config.toml
hidden_size = 384
head_dim = 96
hidden_act = "swiglu"
norm_place = "pre"
norm_eps = 1e-05
attn_scale = 0.102
bias = "none"
tie_word_embeddings = false
beta1 = 0.95
max_grad_norm = 2.0
warmup_steps = 200
schedule = "cos"
Each number is 128 + 24 x the weight over its row's rms, rounded and kept within 0 to 255. Layers, rows and columns count from 0. Numbers have three digits each. The size before them is the row's rms in percent of the matrix's.

# layer 4 MLP gate, 1024x384, rms 0.0876, rows 908-1007, columns 256-319
101:116119132104130122135160154163076102119110100118107135089122115115141105160138107105158121148145152083112161079100137128135160152164128137110125096198117163130110131136162103135122107147087168
102:147104115107149158157154119155116124168098117104115131143172123096102125141085152118109126129155125127116116150142123118191124156123135126128095151102162134154134141149159114103098154138128131
100:107139129124147142127144078147132168129123132141144159119135150147111112105147142138122139156107131096123122131137128104097164141138141147150082123136099107163112137132104092163130129158109104
100:155093143127110119116144132139133152105118157138104127076109138132103126143160137139103140140149114127105112123147126158116090160176133094122142115172116148108148140130048141122124149134151068
101:143142140140134105105083119146120150084117132131142123104103095129107157129094173154129163206122148159126137119067127136144174137123157128119135113123113135133176102132154161131136151139133180
097:177090136128112154129129108147154146136106144090165131134142143105128128174131150122133213134120137100110121131088113078119137138142121090134099099094109163161068085121155117196148156108095135
107:127121137103114126125138106108122113103113107094158124107130129151125187147124101120105137177112110097099116151143135148177108126085098156076111171112116149052107170125160136101109158142168126
091:116118149118155136142143100110187111075131107133086118131162131129143108127170124141162113163109133140178177149139136114130189150152136114146143139158125167102100162123172099095162110079138157
098:127179157131158106103127137183095119145142123102155121144168129121083145112113105113107146121098127142135140129133166120086170127183186127135122113131167102149132134081117087134123138138140141
097:145130084083166148123118207138185133122132141160097101079144160136117140097155143124139106109102116113122146116112103139155107101101122125139137118102092090144114140143116103118158098128105100
107:153161149118156087130135145093109131116157156118134145129121126088083148154116126101114090142095126087109128158129145111158175088157126121134129124158163108117105180142134122124136123128127145
103:094125172100138105138138167170123129136145131103129140105109150093120152130104150145120121135114154145083133151124123101090140140122133142138100153137102126128098164101103113152114134108125102
097:049124077148159131120157110144112137104108134155076123152144158142124136089154147093107159106104135119127109152100088106144099119122130079130143131143177159090119127155120161161156115091126140
101:119097141186122130113127113175128115124105129120113144140115086127145163133109109115116130128128178124156159137124139086158129146148103158115135138114134096109069070130159107139092151073101123
104:155103137141139078134142141088130104158169131144131121119099108107176162149162153121129158168148161152122131131122124118136106116083104149131171142126135143095132127101138139151112136143137120
099:122096128132090106134107137168117127124097173157109150129078119107103119141121151135108137147137143097139137093175128089131087109143117098135133112164151132103108154118107140118147107147103126
094:140068150121142161164121128147144129137156098121111120102130110120164112131105103143095125170124095126114152129116120155132146133155124122164106137169161115127128146127149061100154093113149114
102:100132139100111114116102119121107124146123131159116154186157146143123118182127107113127125057125125148120123122178149104123130163109115112102182110127138114127131155128111072112086152124125166
114:147082117110177104119149166115134121105122144091096124118142114132120120153113088122126077138135148126115119173106109128165154119124103141108096108136094073149120107131159134122124118118112119
102:152132089136104110109108139143112131110125115126109141124126111134104121111127109118134127134172161149108116107111119117130149095108116086143121130130149157143121129129108137147107121166152117
103:138130121113146139105124152149125126138168119120137108123156105131156129061149167123091109123106144103123142114118115106134110163138139155125174095140106154159115165174133118122140155184183114
104:099066131091121123121178138151140127148128095124112157129127146162186121140104184133146130190133133119091092128109119108135126122116145122121101173157157160148124091116106105155173112151090114
096:111122165180116145084139153138120129095150177082133124127138120097105096110096128135131106145113132080139154076164064159115166172102145136106135110110173115129120126137134090092122107127117143
102:197142111132132155131112135114136108120151162168122117151128115109129182143089127142140120102129165134085179152108122101139127106153144133138125116141118149141108074138121148116115142107145135
092:130107129165126132135132171102159120090132117112103098082171149150102164111139133114140138154119124118122125131090122072131164119111113099148159127128156146122098129156124168156114139124081142
101:138158162145182137110097115124123114099131124142144173126112088143127096130168134144108145131148198115085112162138107125138139116100153104124121136152107115144144139142130130144142152127102141
105:098128098168139129162114165115123109111080090154109132119134111151142150114114102145126172134163102117146140122137135123069112151103142105090162124154164158134148130123110132125109131085128141
097:117150148141163128124162122134134164103112140133109123087059122144147101131134099169146100144135106061155116141109113134139149082134116155137156113139108126149121166118100140126137114156127189
106:109146204123118090125125101137140153064132147120130153134150119135097148107133176150105126125161098144135113152158128142097117132108134136151121112112132129121142078127122120071153141141131105
105:128092081096172154188125152130142084147110100157130123125161181097122106131117120121131160097138092069136076134142121109127191102125103158115140124158105122093119114113160154108140150105130094
111:082139150123119119085138054143119192121113118111157112141079124115080119113111131147124076157115093148118114126154113104132084157135146125143155124144120136141147135120128120158089168135143075
100:129130085147106139138117086115159141109113199140168126132121091107097115137122139095121127165119153128098115114170098082174090134143102187146179154143095121102153094117176108135139086112134087
100:136078138120135176158155146129159123144151151085148160132136142121163143112082173109120107149117110088124150094113112107144154160134148129158143168148145128147139120103138126123123123115102134
098:145076153160098139130129142111108108103139103156140105159118118161139154089136177113091135164109151103122138124123096114096158118119122132163150118103095121091144162116128139134136156132124134
098:108113065143174174124139121158151182087098115139167148118153148129103108148120133133120152086109143116165121130091162147143147151136106091148116139146103175130150107149148134131122136137092146
109:105109149125121069135165077124104147128105199140114170147113104135109146141103101089132140152141126145161150147106093106134096121152119167125125131186116136125150128153155099154131149144119112
096:145116124135147133083142163140104145129123134155138134134159099129115081153093147134125123134106130110129093105148115109127144098121149150158084147139157150154114125170092165141132124098094093
100:106136114122115146161123151122148125098115162122128106075107131105106105181127110136087105116110160160122107140121126119120143086107078154130146144098144174115143116129147116105159149119140154
108:146140141173120135130186143096142155152111136102166151134144148155090122127139132134142156151150111158090160135163103092158140103143137146090127098141102124127104150089107145126119141133092098
103:127145139132108144118178102120109121131105119112126138097113158147129115130123135129168170154073141138118155138134157115125086155095121120136093121112099114132115133160130104147163120138093128
095:123147124137124134132123142146117122123181152130123139139122127131069132149114136132132132113159154081097129131115149119138146168140105112142135134113103125134152122122172078149133133142133188
095:120138141132162124117143096157107095099112156095088156166128144136145121165060150089122068109133167088113103121130150098162129106130108123118121107131124145133124155109137125157146153114113129
088:129168110104133114127104133142157107134131112133140178165139163136144124145123126127138111096144101123114169147101109137132206153111103093104131115119072130135117149170116130156092122162117102
098:140120136139148115118118090160130124128140113153114137091101134086122099151168158156158140134154110125121141157100139102141118111165137108106155147145139197154178065118194152100143140141140094
104:151130134076142107160134191099131135117120131091114191082138137173153127112119128104145151140164138138136133106115152108092130096153160137114162127106084121093148137153112144133133148120107150
096:137131138112152139134093116098156115120097121086118134162144108151119170080127121166090116145163096113155140076121124106113097192140131067133113140164071104119123099106106122105128102134141134
098:099108109124165138124124157139146171161064115150109133130120101111134138101105113095101144140140141118140132123157096110138093134130151135131165123109130136113116109087094134137101144158079119
106:118085159119167175168138132133176124130096111131070104124131121097123093105111141133086169156136140127149126140117116107164071151131119115102127127109143106112116156111112138122096121135146126
109:103154091133180157176116108136145084109121158162179123100119134118101171097115160124098156088117096154088128100138108107115103126124083132120129122093151114136101138129130104134163132121116122
105:133133116143128111176109117136151136142136106140139114102113118120140153142151141128097105208099123113136100123111173117134123157191143150129152113117108115095155146151110115128128182151127154
099:107093109152127140152114115077156134149152138146157159102141207105105136132131164152114140136115169136096170101079108123097115168126103123132131106068119080142121180157122102130130165121092117
098:132114119149159139157138113138094109139122129144098073115137116133091106088122122151135085096127126115098169135118147138150151100105109113148085115123097109137132086094180115137057151128128105
099:145112129103147146160102141139108137141125125165160138093141115123127107094130064109148150164120115105110141172083137137140105134114141121131153080090096142107125163145142090097144131127132116
104:133090147215128122117137102099136128134118138156154099180130147113146135124118099153118097056142114095104159105182123127144178116133122128132137097122138127117132148122082125114150097161120178
092:150132113112101152134136149123128135122123133137124121110123094155083139145100123114112133124093176116174135153111126091158141153176166117114136122168103135084115134101197133096100182140143135
101:142138100068152142087116117135151165142126134136105141155104116137137144111073137117100137076114099130112146134085134127114109116097082121100139108101112119131134169120092138137139148116123153
102:096119159145111110128103140134141164121123164134097109131137104119124128161118098149139134106204125158164084148106168139133163127160078115139108143151102092125131177122103168087103156094141114
104:121139152130104124132113138168121154132148087117180120140131137103096143110156154142151173135148110120133133111109159132108149171142082120112115175175137102134123147178167097160118147111105134
095:161062152131133179162141159130112124102138142124143156124118120146120140133118086146133135092153110148108124120151131131166173121147097114084096139089134117146111146154142133153134129146147116
100:137178109165099124095152118132125140131139112133112148143129144158111086142136085125140116155092128138106168090130116143125130124095102102135191120135125161130108137148089118097136135135162102
107:112137162104152112148102119146100100117108148146106154113118111082129103112105155134085166142138101158128173136139134126115139165136127140135120111156153121114141157107080154126114122123122106
097:080112155105112147088133124098136141078151124116139123105120119113149127136175128154135155136179088100131159148128179072157082113161133163114144193135117138118133122139153087110123134154162135
094:108107171094134155135116161141105133150142148134121150167157136137094098116153163135111119106130152155113156125110104110124113121134150155116132108135116158120101125132134141145148122150128136
105:092125142155131099108108103126134122099112132146121138113114118091140100134121140110090134100106109104142150142148145134136095116117115132142124114153108142114083121152107099134123143139135176
094:120133153128138131166141105102101156114108094130135109142127146083126105147123093175160146134096101107152128106105091104138121132118121119168139115151093165150165125134136192147152151112143135
105:123142119110166126124109126163137121134119115139154175146111142132114122154146123103118149149113114083148101140140145137128111109187119171098156187119120122141133133124126120107127134138147121
090:129132166084110134119149110130159081105134136167140125106192135143120184086155166154137149134107136182148138102131159145093133123107145128152136143100104132134131138167112112124121060150138109
094:087157148107134146103114122122146157105163110161140147095073085130119172107108136089108158137177137098100120131126089158126138129126119157132134153157100167114132116114131131147147121147120172
095:123104067142103151153121086133163151147162108093107120126144137137100128163138128116121124135120156138131172155121146141131126145125155107122141109123143104116086129125148092096145149143158156
102:113115134150151161106128150127132139062121095136146136133151118124098124108114101114093154114131145144130133083133126172092116095119115186107153137140150100168120153159134133142140174155101134
108:116075126120139104127101135130131144130127132101116132122136089135137141100165189184130161137178139149126083153119124125156156125155139145126116150171138166084113121135122139122169109103084125
101:105127086156121140107167136146101167088137129152134106176115114136125113142114137097104164137168161085134139125149107164102178135109123160076140142142126130118094125147107143111182080147114176
108:126143095155116130182144145108104110110115126111167162135098160126121134186105105125134127103104149108084133118119123132122115116115116123100159142095150157119130112182148106125101149094144098
101:090147107125131171133158068128150157203146172145183140141129136135106143123107166106143164157121166108119123110089151110102137137118115109091154103171140124169138136118126095150110151125095088
109:136128145165105123119101147126131138141089108129120134162128113140100124119111139145129140141175127140104059112144124121166129132123110159103152130123108096094154114106151117129143130165154132
100:143117126145140100162097092112104121118148129100135169104131116116100128098117131170115104122154136140121133142108155135099133137123143131166096120143110102100129118115116108145152141123140118
089:157124130145076128132120118130105094120154082145141096142129158130109165120112125166153163113161085114135101133116123178113106143106072133104111132126148086136115098094142106128128140109075148
096:149136146156135135141116138110135120056146113117130141134090131134114083117135167104128070149141130137163133116107145152126096147125112138174168134122139074140135107127097119057168112165143100
100:139138128123157147117118134171108117130117100118098102102129109135165127106078158116156091133131132088087082116108087102100141093096124090123127104117124167133134205115125083078129116056143117
101:113107085148095113125121109116147146154126113114168129164142120115074138091112108115156137156138134119136154146094131093135127130145152093115118177162105137133159117128121149144126123118123096
099:141112122137099119140100093164155161164125138124128146087136119157136114158128133135124115093173105106103118139126154111132121120146109174134168097123141094131116129186160149086119164125120150
092:106114129124126137162133145158126119094144149102158119121110139095148168134086123145094120141121118146122113057128141108149106100134085154163168147148091129123140135122114144129096147117112117
094:112152114157147129153114106169126121141080125146166147107149103120143131176111111097133150142135142138166119101138132145129146113096116147112099138118140159126141067121165116138092157099090131
100:134091169153121130153120148156106142092109150145161150091128147133139077126158126128150132087131143108112146141116103127155152119134143126109116127123134142093137147124106107115174076125115166
105:144116049116126137125092118161151101131143121112115116096122159134101122126162091128152155177142122109116101119123118114098103146159144101126176122126094134111105145090165121141128125140105104
100:156157125136114169146148107151100125118117090143114075134131131153122139145141126125131116112107144144118130148089126119162114120111143133097084155119123165118120156190120118106110136054094150
099:139139119112149116215147126152104135121152139131064104133121135161135107134119109137133095126150125161164094131140146139158154139120129117113106115135108090103136121118137107112153112080115098
092:121162113103153115071149137153170119104123147082130147116118134135077128139094069122159148135142153155150147121140128109115135145109108119114120161110138102148133149081122142124070110113117128
098:080145138136128102106137121162107107142121145142162175120141122167139124122103098118148126165136167120107131132101079109117102128106119128118133134126121136054130089126147114146133119152124137
092:133108173137140147125178130155139131156124127127125111081111129144122155116158165095146121133120151116131134131116117123138123101121117157132129124096118083072093099147082096125150131160131110
097:143100118098143192142122106161116131122121178126117121147132192147138113119121117138136108160112101074139166131173127131158124137138104120130126146145123148140098107126124089146075129168067132
091:122135132141141092158142106173118101077116134145156142134156135167136131109129134157152101158109085127218128155128161089151139124137111119141171163148165127141091182077121107083122063082146153
097:153125143148174122138148134150130136100147127107075147143163076125144110167157098103177101133151112131148102112096134130130095101104110152123155130133111140079126124097140120133151143144107127
090:111142109114172119144106147128172120083096141119122097152129134140112153138109142140135138123129165120137147137123106130123122133141132155106130138125085116137112156179152128121106110093149107
103:109183151121153101130125193113156094110143133154118130123157159146094177146121162097137118086132125096120081107139130121104161142084102109120152069116111130121122162124138107099122109172134157
104:089129184132120115131115103125114106086146118126115165145151129111113174138092100135142148101118118185133136125094158149132148147103200088125109183138123100130155099134127103147123112091117151
096:115086160129148115132119126150094110102128130114105146102165115111141134130131174140108120127163173135090127179136118149056173161159154107129131104139095130144092151114148124125132150094165144
095:137129113142143164142097145117160138166145115103172123117100120108118165157114141138152099134084124114092101150095159105108096152130134137095142139073118139164114145144110122113140118140101105
107:156094150115121142156151121116107105105105099115130153069109175154135147179122144120162127164115118149144106138083090151112153113112110152103131119104173104115117155154133161150134086138121150
104:107137131122101121070119137115126115122149114110115141115156152167137129132130147096151122141100129123078106146098130108089147166166110140124154119157126112114127130145151119154091127111122150